config.toml
vocab_size = 8192
parallel_block = false
init_std_up = 0.0191
init_std_down = 0.0191
lr = 0.0059
beta2 = 0.95
weight_decay = 0.0
lr_head = 0.00853
steps = 3850
Each number is 500 + 25 x the weight over its row's rms, rounded and kept within 0 to 999. Layers, rows and columns count from 0. Numbers have three digits each. The size before them is the row's rms in percent of the matrix's.

# q: layer 8 attention query, 512x256, rms 0.156, rows 0-34,64-98, columns 128-255
# k: layer 8 attention key, 256x256, rms 0.154, rows 0-34, columns 128-255
q0 092:469518506516440483475492526545475500511479524514516490463477519507456468465518501465505517468476547494454486491518488503502469509456489508540515485518472469500479542501493504487463534504464463471516511532500489500514509514506486491498517504504453484503506502503481502461533503511536530557495477489471530498477496468477492506485487523516527493508486494476474482539537503476499497492490
q64 063:485512501486499509523516541508512462554492474480538472542502518494508490512524451503496535501492517555524491516503496495494489501460520536498537463473465506508525460505470501528516520505550496482517509471434471534483525508482531471512503521486485456512511510455452550491463468474523531509484509518523539509520500535510498523522534505515500519538457504460543523479505529514505485482471
k0 063:523509499557514525490463506514490510486540465523535485463488541488484499450472507523513436476470504471491482510528522502518487490523523513557456477467514510504479501483558486457499516503442486527530500487477469533519472524538510508511473449511470481463503485507527484504522453514512490492473517446523518497483504456492491515457509525434499509482493457508500511494502527496527488532482
q1 100:499462457486466537509478515465519506535544498468518506472482500475487511493531478488487509540492492502491508481482520504512509576472494499540506516458502480484472492545483485469491486502498515468493514508499448536478467488490503507514535503477523488473455556498548496505515469493503533547508494497511518568518519471505453503524468474500517440519474508493495511503460502541528485504476
q65 067:524498555496519531523491553503464509513490522463521497507518502480500501491516503490472564544532492453479510475477524459548500536436499463479499493539515532537503522526484536527495491503527518525508502482504513527464495500552488446498491471436495475540529494480511482482530496528490514496517490500510541503488519520495496470515472544502481538479514499491475496536513526458542478490508
k1 065:514488520457504466492522497498525487521457514470511496518502492459497504531494480511488509504498529450563472441522507534547511496508516497479485494526507443478493453498498481528520508507500524492494491532473505492525491515496477490528463536467463559499480542486515463534477505505522491526517507493520470501482505511520451533555495516501507494553486490511511542454467488537526552457509
q2 109:524444472519504522509495522535488506489475525521492499471506519526505500491507499482499494482516555505525500482507528485545513541467522486566542499508500535486497492541499514529481493526551462504471518507484498492482479523519476528483482458459485518468496533511500479476494506455497512542550491460438470515479497465468460556506508481488537513538505507456502504496524501533496499470480
q66 068:498500458490467523477496510476490491456487515522457509498484525492484543500483521467508540507472475508456467518512476467504521519469511519522495501489514458495520524477492453492483522516498532469511521502543463494528538515539491530443498537501499518523488493513497530515460507470501515507488522451482505504512468492474469453533531486491525506470513505499494511493516501494521489537525
k2 068:524472502477478530511491482467497520492467488501476501503533491463464492538510490505512525508489476503495500494477517466476520444476451514489491500527486503492470471508475541495523519556484485484482477508505466463460511478528479528530524501472477498493509528504482473519444501506496505530490434456492466527453519411543514514522530465437475506518543487485500495528502477506480538482485
q3 102:494521503478532506473480470505460540480555497492476519482489470516497513473538524538474515516509504497426444446491505497548484519487524497487522530496491484420485529513505512514493530527486493515501525517471500544469508493542516504460504561499467512480505505497495492485481447538528506490524445488496531480491461472498506463491517495482494524511509526513536497531534521466558472499474
q67 062:503453516504496518517495490529477520511505470518543524485498520504497499526509543501501527527488501542505509431481524479499515493514515547549503483470503491468486503483515484562482416477508520493493527498530502514479511459523521497511544548505516464556516494521506509490518513503483551485494448498537483524485551535504528513483517504455478525494533546523516506501482512464515509482504
k3 073:496543527474499490481476457491472527473509534509500521498497469537558503507515529492511512510502471487534449527493485519505470476476558493509528483475550515539478507515537494488529533504527529491498510502500490476495511483501522464470480557482462506474509483489486510475506519534543513529517497505463502486500437490483514483492484510492505518467497549429524488498461511476502445529486
q4 091:478509490548503470507500516510517517511505503509474488488482511534521474497465496460530485462474488497511497493492556477476482515525494501473461522471490463503464565510490544533470469523509516538478525494487557546461499499513503492487496515502482538466557497490493470495502514487455496479484502469505505476544453472505557490458456517522511534510480516530526505532516488489470499530502
q68 065:494463466512489480522500490537558489491497548516497484482508485500495480463522492466446499499474502482475500489517481494474529521503529454473522544525511484511545483494507495499526483485508518512466508476487534503563485509542484498478472537517521480494484483422476502492483520498567569499546520481527514512485480490475533523504486495503520511470571529495520540479488482480523488454488
k4 069:540539484545514510458496519520469496450502447526501523518479455501512487495473506497490463507523513533489522512500504524535511517487530478523557489475540508533481511465525465511497487474490493492464502473547505482482501494495517440486517453491504511490530485525474533530484470508485459499509560533500525452503514498526521471477504544455469530500483439495530486484490498534518434491460
q5 100:489505484484476474515470492518458496474487528498499456500481522486449526467498512488508541467499529489512507523499468528487480499443497486469496517512475433480540460490546507483462532492479473492499500488490564533538477507525477462537526535476487486502496510530505512531509505488522509485499554508476528506529495492523529508504499484490505448509500529463515485487505514457504489496489
q69 074:504505467509475509506491490568507502496532477516490459486536464519508527485463518527510488485472494476547522449467541504449508493544478527479489453528492515503501503526488519464496489471528488523502540529483510506516541548506531485535472471472538464515490498526480486494510485491493498493501496529520465505492457534489502429480522443557464512488513429460541467469532517542503523502499
k5 073:486548529536520515517520493461453504502471551537494524485507535474454511494511517494493526510494545500482536484520493503534473493507518509499471547501514478443537458487529487477470520489462486504447539552482509489479470501502508521477515509493485507490464531505532531507531471461505511478509505503502483483519506496486465500483502491498544484482516479525498488493446534524497466474485
q6 100:520470540498515474468538472478474513518539471480492525490482495498513509490551508484525507514454503478475500514478460489496489530501523539509534484461499535496503500507495509506526513510521511477524488471519495525465516487511557458511502516513472539490507468478471492450502491526505527475499483494532522471523519517468524487509449525501493471453462455464519476470534461511484502524494
q70 067:504498521496547518486519528524476498478526525501506450465485490454476513509505548492488514482482517497523483523520463485472458488506503499518450486507449478468493486474468458453507507528482543478497558552486478491506460500478488530508531517500539539527478503511501501520450527430522467506513504514497501530493500494556502476467519514505458529501502481521499513521516500495515526513454
k6 075:496486493500467469493512489469512503499531502478480486481499473475501477524480495502488428490492498480456487483448517493503531533504506467496496528449531500536498525541498530516479518481507470514508453464520479502473490461504531518522508503504475511480541454506503513470527466476518498482460502485484493494504506477456553480496488453549483515443538485501480495484541496484496437503503
q7 097:468523455483452507529467510494485543512511525457472454489493444516503488502516504489554526484501522514493456502518463520475456492498509508491501482503500491578493471510515545464511542443467493529534494510507495483490523493467550514535504478490507487504466516503494515545499470463488509490488508478549552535523531524477511474491480514488470471503525507497532524518496508530521500466502
q71 070:482549514498477481501457532482469479476504519497491493486455488486530460492467522514485474494482503490454456488481546479466518465548535556474529508466485500467523472466466492487523501482506521530522507442519551485528480523509488502510466463524505502501510542529498512509482460463504519500512517484511483509483512495533530501495541497503491507490498467492541486525485486498517510506512
k7 069:512488508484505494541490449491497528512493446568504509457490525461472524484533521539476496490481554525513481519513459506510512484498504513451498498511549483528484513484548509497461475489532465533533520513445533535522495513524500475464458510500497496493464511476488516486526490515528512513507490520527503505522530500479497502498505427501482476525501504511499454508503525508490515485535
q8 098:476498499536530555547486520538479492499494508508487516453487475460514467501514498491524519460485501489483496492529502516496514531521483498532531536466516497530500488509467506477490501506538484529517514518455511550502456516473485510514530506464520520544475536509539474486447500463464521491538473512457560503477507502522517493450500509556524484513472498482489527517502489476480511496453
q72 066:521517525491484510522515488503502486495539517489519526512500476500536506506520554461480513502475502523469494523489481499496472494488431495455509477450536479505471524492528497559487519509541495530521507475487481503494493496465461484485512517526528534499476560501520508517480475502502488522450517509473520496489452497499484511497528544463517525506477534468528462454454478458519513500482
k8 073:516490521495520466473502482585485475510494477524524451524529492523484469537490515514564519480504494485524497496498538484521508486500476510511533494488527466505502516514466487486530469525538475477497441500447499503502524493470486487481520441464511487493491507495546463505484501507483466482472462507516483517489520479523472497474522491485478497510500488484486468515538522486492473471526
q9 101:504553510470524497467521462512512504522501481477482480481535498519545540459509509502493496505472517522493489533473497535470492515491507484515495530484522517457498497483510501499539503505483527507503512479484489466501517498504521485535480481477534459495486476525533566519478472524511509432435517497527550543540515484470531490472440499489474515475505521517535452483467489485523500528479
q73 080:512490531502491467475503519458486487496500537477467479504441472544494483515514532496491511493470488494514498512498512548486498478485482498562454549492486445482551492464475476460504523518480504552515495513463512516536490471530505517489497453513457517541477502545495496513506474482529505473505509496486523491501523473524562478504502483490474510517530482508485496486497499490533500509539
k9 077:532483486474497484476496513487482445546498532499492478481504510529528449495525520493474487475509480535479503475493529517499509506530490454530495493502487468503496494453503479514527470511486488521479509499510496454487534464493499484461499464506516508496545433517486533458486495486505505456496511528493482533491512486471528503549507502480455537456554521479463467476515547485487504467526
q10 090:499547509482510468517514493471533572516496486504515519526502519521493457522480508445491514501548515504457486490474520483509472485480522504523519517533516491508516457474516523480527488532532530461453502528470435509488540498513496498500537505518492472499540465489462527501554504524542481473502521517510484442469504456458476517484541535538505547486494483493508484543507508489501546547535
q74 068:540465513496447487490490510435448538487513503558502492467476464533533505554465507498500458479513486498507537540499516526512497511493514485549531506512496520473513558513478489481513517492509506515520531500487499464488491485513490512468496450502530582509476497523493506484504485495506478509440500549466524516475524509491528516485497507469515542525451506501489534530531481538495488480472
k10 075:529534512526523460511469494471497513521457465486544521474525470490519483492504508491502502504495534508473498441477534485536503475490478490524448487493508463485500464479479523485478486505513515470454495482496482483486529462523481505494518488524465538550515510531493527494521518464501488483485489516537539487479466461532564489482524535515481516520482558483487446522510517457503515509542
q11 112:557490498497437542503492496497472486462480509469526499507503499533490472503499498518491482517506493517536480540449505508489522474522485456501464517522549515542439524478490542495495497594506477489474525460550495487460520488507513519480499476501521488440504529510482498450517523506503454518517481514496499531451489488435554484534503491479514475470481481473497463518461483507504535494495
q75 069:505500507500457503501536544533478495476521533529502486458507461498470467459463491483475496481496453482485489477474522491477541500561476506539532526523517496458482477499478476479503525500521486507505501507492496522511518522497455512461527447508470524495471473513475557509527492480505512505482476495495535545489544520484517497517486473496481505459553490526495502507524527496544489465498
k11 080:500501509472499526463479509563470525481490489489441497489472476497503519517446495468472485532485464491508456541528489500479482481468530471516475511457518496489456517509476475526448495550509472502463531498561500503456493444503507483499504422489507520482554478484499465519455479488537517477529455525485537561488502463519533497543501542448520511456466519515495508499492494480518486465505
q12 093:515475444481475543522506477460517507535495468509493491514474508444527532490520514499494518509474528485527489458505476508478459496526501498520485497513494474473531495453480520482518522498473511498472506513550460468478521490501496476510491514500458488488499504506513464505528500511488541497489499499519434519476477505562523491490502488519520561482484511515491528508461501490501507532475
q76 071:536472501495424512491539493488469551538547487545526508480518446492476479507511513482440531520486466541510494507464517502484547491469469480506464535485521483507479554512453507500506528497469525544494471516516494529540495513489497511470489487533531506572470517467473499485514486508483490522538460524497513501483465516483499484524497491487500524493512534467489515509494484463541441517509
k12 078:523515519458516476492515485484473497546528505512495475517532411499482538498519509446475495510454467485488517504524508519522509490504555476487464514487467464503473477527515458471480520471488490473478467512499498477527494503489513528433535486490495526528485497482487486533503525459510482561502531501497536482473528500517531505512511531515484516480543520507464476434444488505493511502523
q13 097:522488511523552497509508531505497468485474488474503503502514541503456513490515542482444493471456486481476501499493481523505502521516451532473455475507523490476513499467508475489525544526504529495493521492557498556516540509501515495530524486501544513519506466494509530498502454494498519474502507569499514542522497496447496470488526514541433481473477473542539490480459498479522485561438
q77 091:516487517465469463463480481497469489510515529460460463489520469521483496523477509508468492524492469471531481469508492496497519511479503460521442547492474446525504520482452484484520538500473498513517502527480521516500542482491481500500486479533531512513468531559504525538477458477487503538459496519522520506497507513517507474487496520499537522471495496505514467478490494511545494510531
k13 077:534524533494522515524479521496486461505513518472502478461504471488550494514429474516498465505519497523523527461503491506504494492504511478542473440492494482487477485493494478504499482494501462533466483497474505531489537475502521501510508474518510500506505428552522517533549498507507500500479475575487505521492495514484529476552525534479486506463525496517492462489517501479510475509491
q14 101:441505507456512510473503451505517486496499490536521520502477477519537500456488502461508496467527525499478513502488489499503541487492458493542531516467482491493505534488519480477474497497486510503488508512452498524502510499524489510469522478528493475534492496519530504458478456521511446501526478532538524469495574465490517477471497516491458534551514490516492495541489558497483492522473
q78 076:526510508471500511526511530511512521479513548467520493493470473538466492503462482478494488481504479526504500499523538522479510461484458489559433540490500486487486508501498477448497497509505514485495501525506458499504518468482532513482501499523485493510464452531507501509530513490521502532511519535458550476490465521546503469495501487518530506477535516494453466476523502474479533457502
k14 079:504492500518475496489479471493519493524474518517465513511489457485485455525510540516494544483488514512517491504514476490507501504522528445529505491531503451484516489493481556497503469500474505473509501482525476447499500509525486503454517517498456523517555484541460487513527522486490501475490558527505475477515537503484520474467460531525448513492506493483445491496477530490487477526535
q15 105:508452488461500460456502473451498459512496497476489488517512456476500515501492497468481531505496485490460532476540497489500529522479502537547489466545514516501523540505478457466522494513491510489537468514495484500467502528461490495451484466537525522533498493541482463470504509511473459507485537515509504485491524498464502530512494504517538525554506451491506453452513530511492474510476
q79 073:525494542513482540505528504533487435509510512495547511531489515505491526514559543475532513503480546523547508541480505515537524521529472455510512500527514495451478480515521509529531514556517481486542494474514535533517523484461484502508520544493533506483475521492489480514487519475511463457482525488537511521508541534501484482465530490466498512473500531530485510477478488502533467478470
k15 078:468520483461475498491509533494505493529501536499491478491509468470515528496506550504494452464508480463468480479510495521519480479531528498534554468489493476451514515499493450486474483519466514503506500518512462491465490455530544497470496472534508521505533518501497493510499499536541490488505526466475517460477503519478515512516469486537518498509477503474502486489505511456457494468495
q16 100:487495506482517534509505510545462473526490480494432464509498533484514480524459456517485548498513498545509520515508486510507463470550508530510511513521532446506510488478489532525472523462471454525506495539485503520488510512514446481482500501488525488470511500522500501498494490476485516542522512494516518539505501526524495481467470512510526525531524502503505522482421461487494526459505
q80 084:554504462475462472463476494456502521530531459522500526491540511503515523529496498501436486490524503513498510495503527516486508498496486510546469527524532482473511497502448508465535519507475518479459495522524512464501488505520458523497487516515530474485473522541501492511515496491490495533516502557522522528465518511481509504478459540480535531494561493455496441525517453465526489479503
k16 088:588513525471480510452493467483460498504522497494479509509496502458515498493536502458496490468500480510493497488538475500482493498502537480497436515455530453449503488452489497502517486469531495489483522485484491515500513495532469500459518463503505523517501565489521524534483447485501524530502489501519494490498504452526506502484522525483524522500530470493503497510479547502475466478538
q17 099:502524483497488485502468486468492504498494468558485489458475522531499473512534435503505515520503519511499474470556493475504520481504492467490541531520474472501539521456455463485468502512510504473486524522488545516521485498452489544442496525498501458522530516481496488516485510507479533531472539502531469526459480485484470516513460484486522485495485518492469447527447499504500492536498
q81 084:514509504494466509493465524479532476472466503452541504493507485517494456481489519518513483508503476464459505467473495533537530543502505443495485471479485485519471497511487480506495482483482504498517497484485531496480570519511465500463521517449510497490478479533558479489488490507511497547479501490456512496503519496525521503490510551511510507474506494525516451524468465532551470477515
k17 080:518548527458481513486469503530548455488494514502455488500480510487461526493473430472421494543497497438493486522559479467507512445483528493484527509531474478494516469531490498472507490509475456505477527544476505461543513486519518507525510480486532525569528519513517507538509503496530488536490477528508483540501481469530504525532505478505505514494498518514487502502502536497504502480471
q18 102:529496459488470495460479494512504507496508522498514523536483478528474518500530459461489501564464479532507535516521509525480494507515496480494507474485518537507473566485501511493489460493547533497485511478512474442451511486484503481546515508520523477541489492488482517495498509511506498470509474493467532506468490496494580515502490484465503467472498523493472501497493522485554521494484
q82 085:494496455532516510520523462513487569479476535519520506520496522477495515482496521520527489444477518470463527481479536496500471490531497501466534413464496520495466538501524493490534493499479546475497496490497519491495488551485532508500480552510483491474533505521464556496492500488503493476555517455489544468507509510502478523506454488483474504481446495513511495479459494489454503512478
k18 088:492501496527492507459509501537529542498502514508475462510474545548541508499494472507500455519506540504462490524524495502504459484564533504475495505511525538522491518454508512474472509504499464506458528510506518507472490474502498485519503450499545490478488496536489505496491446494550499470491451466493499561484495529487521476481542480464467506457506477498489446574533509493538482499505
q19 095:506482494491455469507521467483540513517528456526518517474473533438464501500490490500480537472470482522453446490499526518506467465497479508486479507519508482477517465490492525499537508443486466524535496474511508481478542478508506529471471479521504504471496539448542514518521462487519489454497484523496515469517471489510510504514547520504492512476442489460499483500500537503535483492450
q83 084:494463518484469477517481507477440472457486495520526530481498460538483475458464508502571456502507476529490511498522531480509511517509514488451492494481457515478491498467490487514510483524492497502501501518461489514490514511506529488537508485499535521500473471514510543485500490536551559511438500538518531480507509491514528515484502513499495523524524527545520541528496520508502471474518
k19 090:493482561500499476467496516480509477520522495508501515497502470502459491506474524526499460535502443492513433498472488458467489505477500486543500500488524489511493461525465497507502491466498438473507507493490539499510528495459483486487520494513495490485491506500517477532489450483469469520508493476504528465516502495526479502506508533486505504491500535487514532489540470517530460540506
q20 100:509500498508502462502494526471463538486541550482486497500501488504467456499511517450540493491498516505472477477496476462578512509519520465485506548520484505507529470497479474506516514539477478504485514531464519522521492502509569513497532458500501514475499518512498490478502480482476493579502535538495463498498493514462492533516508497481483508505483460555517521460466526550510500490501
q84 073:474471541496507497523509528524460498532507521508505495510505526529517523446546510477480536484517508496474503465465487468509497482497511493513486545515467483507492439524486488498469496505482465478503508490496549519489488507510538488489507463511492517472519516489528442480496499485512486505475531517501499507522495518465477517504532491506516518513514553481495518520499525511479521544495
k20 084:573565479433521499494512496459509506467511507515509509495506453505457521485502493473546466497491470476515505523532472497556511477469518497480480534486522480525496495495469481470510556483478491486479528549479483509499511499506517519503532481508504476517459499467495534510530465486473479507544490555490515511494473501519498484520502514481526542488456492522479479478480481512511485437517
q21 089:554454545512511564495490479470484484500486461478501492486492494469504520521491542485514506501541514523459523525480483486472493483508474510496499532500507503544534452489488489501503541531479494541508484475507487520554509497520549499537545485493505522492505535525536506484497485486503474443504461511521514519498539516488503487500466447516459487496468453480529492536478490522541506527524
q85 095:522489518469481493453479466487492520531495472498533476500468497504496498521487522470470493559511416513525499463534468516511533444474475519512489530468499474514499490539434481469473526502479450503479496474494493491505512459531490500468521475518493535528455488550496484510469439494520497532479490564511509539490512518506543484505537524485501490488540483490486475528523488492560494501520
k21 083:573466500470494507501481454494474433500482479503502484485510482517520469499437515524487476502531474530500519480514496533498518504513477490517443520527525502523489487482508524475486489517475458502501468521519481479469491494514443471523517467467485512482490454487531514479511484479501484525514528544502509449507526440506532479485533494511517504472469481472509460525506517469523499445522
q22 108:522499536507505493470510505463500478469554516524492500490506470497543453459523518487500467513486507456510490517491536538505490535478528492482535511481494501493501517474457478525454524528521478508488471510508471445503469515529507503508489549484507501501510462481522551488473490529459489556514523547522501495512473538501547502493478496467503470466440507493530512453506528452475505474502
q86 092:537507494498508504506514554450528535472515517503488451477554489524537496487524512530510532463483494527524482484482453524486479501522458491500490495508518478491480464484456504502490528539501496510498537516518494485485481521512492486468463434474459462493498512452516492527522520539511460514518513473474512464477472499521525501500530499455468475464492534528496507506534485489429540504469
k22 086:485507517537486509505505499498524520494543519528457487524527491478476512515525488539478515503403469469461516508463552537468489494509497490454487488498482490549470549485510481523512533527519531495510469493534501544494482518463545501514516469529530491482496505467490503488504514475503496493477546518510477554514484506499492492493499528429496527462510471502501498549507534468512491489492
q23 107:473473480514525472563519531535515518504552481479548525480553455527501475485543529453515500514486499517504523511514480467517511513483503485518503493508483507526470474494539511500543494511520493512539470510491514450549486512472506544526501500478500502497489501445493505476526556509515528471514487512474498533561466497505465483468506471496503476554466529520516488482507479531458521485480
q87 099:431482454510490505515526484484486524489501501463502508484517485502488505510543492447517475502495507517499515562479518492487529478473516516478479476515508492496484483530489502573542483488497494528479510495514529559489478476499523506534527499449520479515471532505523467504503490487520483494514541445521456513519513528511468496487548470507469506484492537509517536482556526449466508513517
k23 089:492485513498526510536527504479496467526486547503466461533503506496493514495456462491504532495486451489501447469488453537500512508510478454568511500480483470504496508527522509474508497494515493499533483495465503478527530497461476528489492527478474508514532456531511462506471533492491510490534481552501533492496512499550513535507531471515519484518512502495491500494487455519474516489537
q24 109:510489486537550530498498508535492458460507488482506481474516458481496498536538509484547474478486489535484510495538501460475462486540532507517532532504495522484509523493537494500534488506497526486516521480483527530524502476456476499541513485506498482469454494501479540468503510469501503513433547497496461487543484527510482498504490484495503544538510463517487510452523511512462513493511
q88 105:503482535498548485476499464481478442519534522505488487480500522451494513496444502509493472483480465508523474486507495470484485502484541483522517513469473501475477515437470499561488495503492468516525498502500499489443514502484520491514499524478522552489474477524514526525492518504505514508497448531508493504519476479549460473527495468493480488486506510527499499529529517481549494443490
k24 090:529500434503477522479544521534522507520496512471538473532536512533502458533485530497513462483508514477505491468521516482462544497483510491500505540466540516491533496499494503438525457545492558496525506517513529497508489513517514506498485497503499484451474465475494504512515525496473484510505511466501483501484559478471517509471545424501517533518468493533507481497482506505436487454510
q25 097:491463495485511521498505567539480502485523531483496527512496519491493473495515522486521507490445530541457482514470500475548469476504500465490494509493492490503486486493493479543534505537508503526483515539455505512507488463514478535489485434525482518478500561496523512473515473557535489471513455503490479532495513493490516525531561461476498521481510523512502473472504460473562512458491
q89 091:497506482536487530529480489530511487485491508476439501456509489477498481497486491503515475456518499482521480496559512469507474500485537531475533467467473518478493480511535477518488496540498543530509474471501474509553551515471524526519506517452561477489484504510495493497509541500504481461484474490480479476505454489525516509485507493509503534537496541470550530469488542512430500485467
k25 086:499498438485489520545495510513547513476508499492513515520503527496484492511509450515502487515498514457478478516516522480469517557479481514457479493488479509510528506499547516504491513492503543509518507464480553508525480508517538504503485499491458497477529487497480478486533514524418527451521507434509503495458514522497524461495484520536534536499488453513482577489495487500525485528502
q26 089:489497542531511526503466515536491447470478508499483513527457500514510495467490508468452492455466493532472507518492533480477515486523555505537485492485501518450479469514500499520503519503514450485481471494487520543459502497541490538490493483499476494477507516556498508470515466489478480497502476532512503521487520527518467522536523499502551535514498514477513538521532478499504522490522
q90 080:523517500490547522527529513511512528533483544496472474510459560502442515490490515506507502448540489486479558461510463487514509523524520474521515480463451496529482511509526492530467522510480531498479505451468509486473489500499480478473470533446477476481515508548497500488485482492484474504475509503474454452517502552533499510483498525512451490509522507472467497504500523506490520509505
k26 099:492505536456495519433504515492479485485521450501517453504481496488544492491485495528453499520489440486488490492491511484508520520474532483474515524497505522473500516481499502463476509451473453527488571501472473528497556494477516538479528468493482525520538462540506495507531461479455472497524485476490521533469548529473509476516509527530476552515493474505469477459478448547539499498491
q27 086:511552489490498486499505483516502492511548539515515498520511488462530494500497516489502470508468504461492530503475547492464507517463495493477555487512480480503529545486493467528504504512475521526480538476510474494484506523511476476486493507485501452480504486521516462523478508528477489517507489498511474497509531488481523464479494517517514465493522495462499496520535476494551543486492
q91 118:515499492497462502500487470497469468509499471481505502484466493478498528494449478495499519518511443466511522469478492541494498471502466470509508525469472478518542533472475513470507491468455460484474514510480467520447525437507483499485488514514462514539484502536524502504489475524504493539481485534530550473453506523527497491508506511505483497450559522485518428501514521530543489454531
k27 077:489540495498537536496484515499496476488515557549509460474477489491505517501498516534524505522534488485502465507512468537485504517462478509541471502494520470501483524477505523467487543468498510544489506469529459531444514522492524510491501519505498501508485492509492500549483556500463467471477473518515508511488533524529530488530466528491457496495496488522506469474500510534501467461524
q28 100:507532486499474489520485517449504480500538536508473491514502512502528482433518510496494461462477546479489480511503505520487495489458469511508482509471525530478497545538481500484497505503522489511521476462523515497476507528516476502486481456517493467507494501506508472526500478496534494547529512543534482470516475459504469499502497508491517514507477543485519544462520525520480497535534
q92 098:470491451496511549501467456505519512528499499496523493484495526484513518513532456459520518503409513495517507538517475524489519497495511488481485510474537505512481524504496468536507511522493514481517485496515551470493521505479519517505529477484495481511510498473489499548492532515463472458515516508477437529540488471505462546495506543483499490462509493504513512483484505448445471494489
k28 084:508493508525524517467529489478497485474471560526501457528489497491470496498541551508489513476513524469517496493519506560481527512522458496515526469491540489511486483504480478492512496519451483476452506470499512504471486473528474483515511470487527442430477493487509518487490521515481494489462520480506485459486494515458500550456501483512538478492477491490483473462513514528458482520504
q29 116:502466501508483505540521495496504518463530516483500517520537483542497443490512474491494567508479460498482501494512534507495479499481530532473534494500506454524513482582474489487466471551501520520490520490493490521478458518514513538457511465512481483436480543502489509509500491474488497450505513486507533524497545484475497500469494480536503496468506496506490539552497520524516477473465
q93 093:517500480524491470520496469527458508516539509487489526504563484466546465493511460497547478481474544478497501551488496522551511517484509464503462511502493543510505483552536506549502470537517512499498508480505525504522521527504511502510498524515523461452503519500503495487514555494478504486499492483451505486519529505454474518523488469542527507483516521518490518513514495496518480520467
k29 093:510544535469546480513507489512484472450492496498487509481456503518538495457492472523533478449528497524465504555501496497494513523521526542515500492520528473475489504531452488507494484523565452528522518524518502468507527495464466495499462446476517522494530482498452513523431534512545510488516494487502518499506533522485490512454516512530527522470514507505490457503472463506478486485473
q30 099:477460473516533534524533498546529477508528514494484480498517535514476494488515494512539461492489467500513474519498502490535473489446508443480497504477515552496486514487529499509530458487540498481491438492472523526486480521480507493482468488538477486498481464495534530493525513505506502491490540519504544504531492511568449495518541500491495534491512509510534463486466450501490484480493
q94 105:516520544422501478534494493514495486493525518488534529470488480480508521460518507519530504479525528455506533520494463477507515546493492506470499515499472520503522507461485528475522515495497432469477536461559521508439451491507475481548528503503485568567507492494463519502500525475486488500516477494503491534498487532510489498481459543420507458478512489506502486525469510553506481499463
k30 097:525521526470470537509503505483508496514525538486465500488531508505483472466493542517511515532472488519468522475528498475499493516503414513479437535524515460512486474513467497496490493492471533481496509514515507498489485516522575476495527486524532490466511481491487528477497496494511501518546495458462548511517503515498458488511488483528493494465502525484531510490506491463503505461540
q31 110:525502525464535488528500478472513521505515496485512458526489504490481513505498468521499482504501484491500512468506456506523522495484480534529546488500487537480499551472509491489547496499488478498487495504507495501498532481494462460487511534495478506530480470440494513496474501495522494516496547482496476487497508522478494450485543537506473515504507501490465454474502485500498475502541
q95 115:449517469508479512514524468548531505533475472553485474512506532498477514524509467465499486497515546504517512504485515500499484460546516468473488509567496536559482540540494516494498492464452521501539497493482498490517542476440513456480495529507530470518491505514477535449474504530500553501487492525464463487529495498478494492492516498496478467513514485449503500480543457509513472515516
k31 090:524491505509507502469483495497480532521497462537507492456446474530511535574539461485507523491497509485545494561488472467520476522516527509496497535514430472542502513495472528525508529482476482488493512500478528531505569502516485438482514521470470472504487517551492502490467506496507472505480487483489500490482525495493480495525528450463522487536459505501487472504501516497509521490498
q32 103:505484511487489502521490502462478528463521461479510564497493484500504509470521515497481551468515504484528489490442477517505504480527527475494557485541518489488511474490505495483520511524507473474517505520505471494507480472517463544494490444475490530532478466536507542520536506488538535490509498486503502482499462501478509505510504527518531489502494502474484482461522502524479478449520
q96 108:498540477497507517463506519527541560513505502488505490505484543460488510486528475515505506523489480497508494506485508534485478476430459506524460516483526512450495522545512500510494498490482536512492506453493484482486539481501506533472529553530538419496491517535472539489500522497513461519474499540481492502511482461522490505530520514532475506503508502495512505499491471481517531500519
k32 092:502527498466505514509534532539498528498500514473499497504442499473495525516502502498474516496469488537555499568489465537495462439475518520488536477452526540469489551496525517493500481503475549532547506516479519517516497491496485491503536509492482490525515460494511472490429455509510475491496525489501486507488475496495490548488489502455508502518510515509470502476528494510515502484497
q33 107:513484481487488471488462445458456517470495445488508498475506478480514474482521492493490476549445463470464517562458481494513504520511467463493524520500498563505495522421478470470467516543485479501445474496525499502503494483527521527514481459488490481530507466524469494532475494496468505467509493500506452494478502523505489485456502480498484489449467495543466502486534487509496496513527
q97 104:509506461544498496509503455532489502480533468476507491544503473495469485509477502514486484530563530503478487526516537504485462501533495508454442515458473554487508534509523497534501459521431516499480524459519499489519511507498538511520521541494531477501520503510491497452509471522497538442511476507452481525509510496471540487486511538508480498506470461487484500499513471537532432541529
k33 096:503471502527531519508522510555480489519507460467454478467480542485535487508520479504502507511458520506497534538500546468512482505473504485473515529497505499509510501475485533527467521485528528522474463484509494486555486503491532539458468500533498527500514504498467502507508521468465474489528506503476465526513484480511472488504480507505511499469462520512481499518514501516469541507491
q34 101:506490487505495458502464496478533521534529508493509529478514498478476540473490473466501498533463488476496501476498463523498502493550469479468467528487526525498557520496454504489496587523464489511477525516478535491477510521519470502478504457471503538523491483479541493507539461495490511475474496512507547545485446495514518505528432467492501534529489472494505510521491522491537520514508
q98 103:535460477459494521488494508519478500516505475501532473499453482495480534498506473516523498479456489551545496458502531503510509508522453525458528483517519493518534506521504530492471480481514506496473560498505485494465521519497480524526451501564501511470551541502492518482479512514503535497493502490487479508451430529528541546514501519509509470486541487499500492521512504504517501477536
k34 095:495517490505479470496507505513539472461499483500461475465532488513482554485488521502499557494499460459501542480478535528496477484520456488479461554489516516498514425521523470505464488499469523534504498504499551525483553500528520485473481493482490452486481513478510494498524480530522496529478486465532481499521489473499505498492496462527469523529525501485463516503512505460516497494575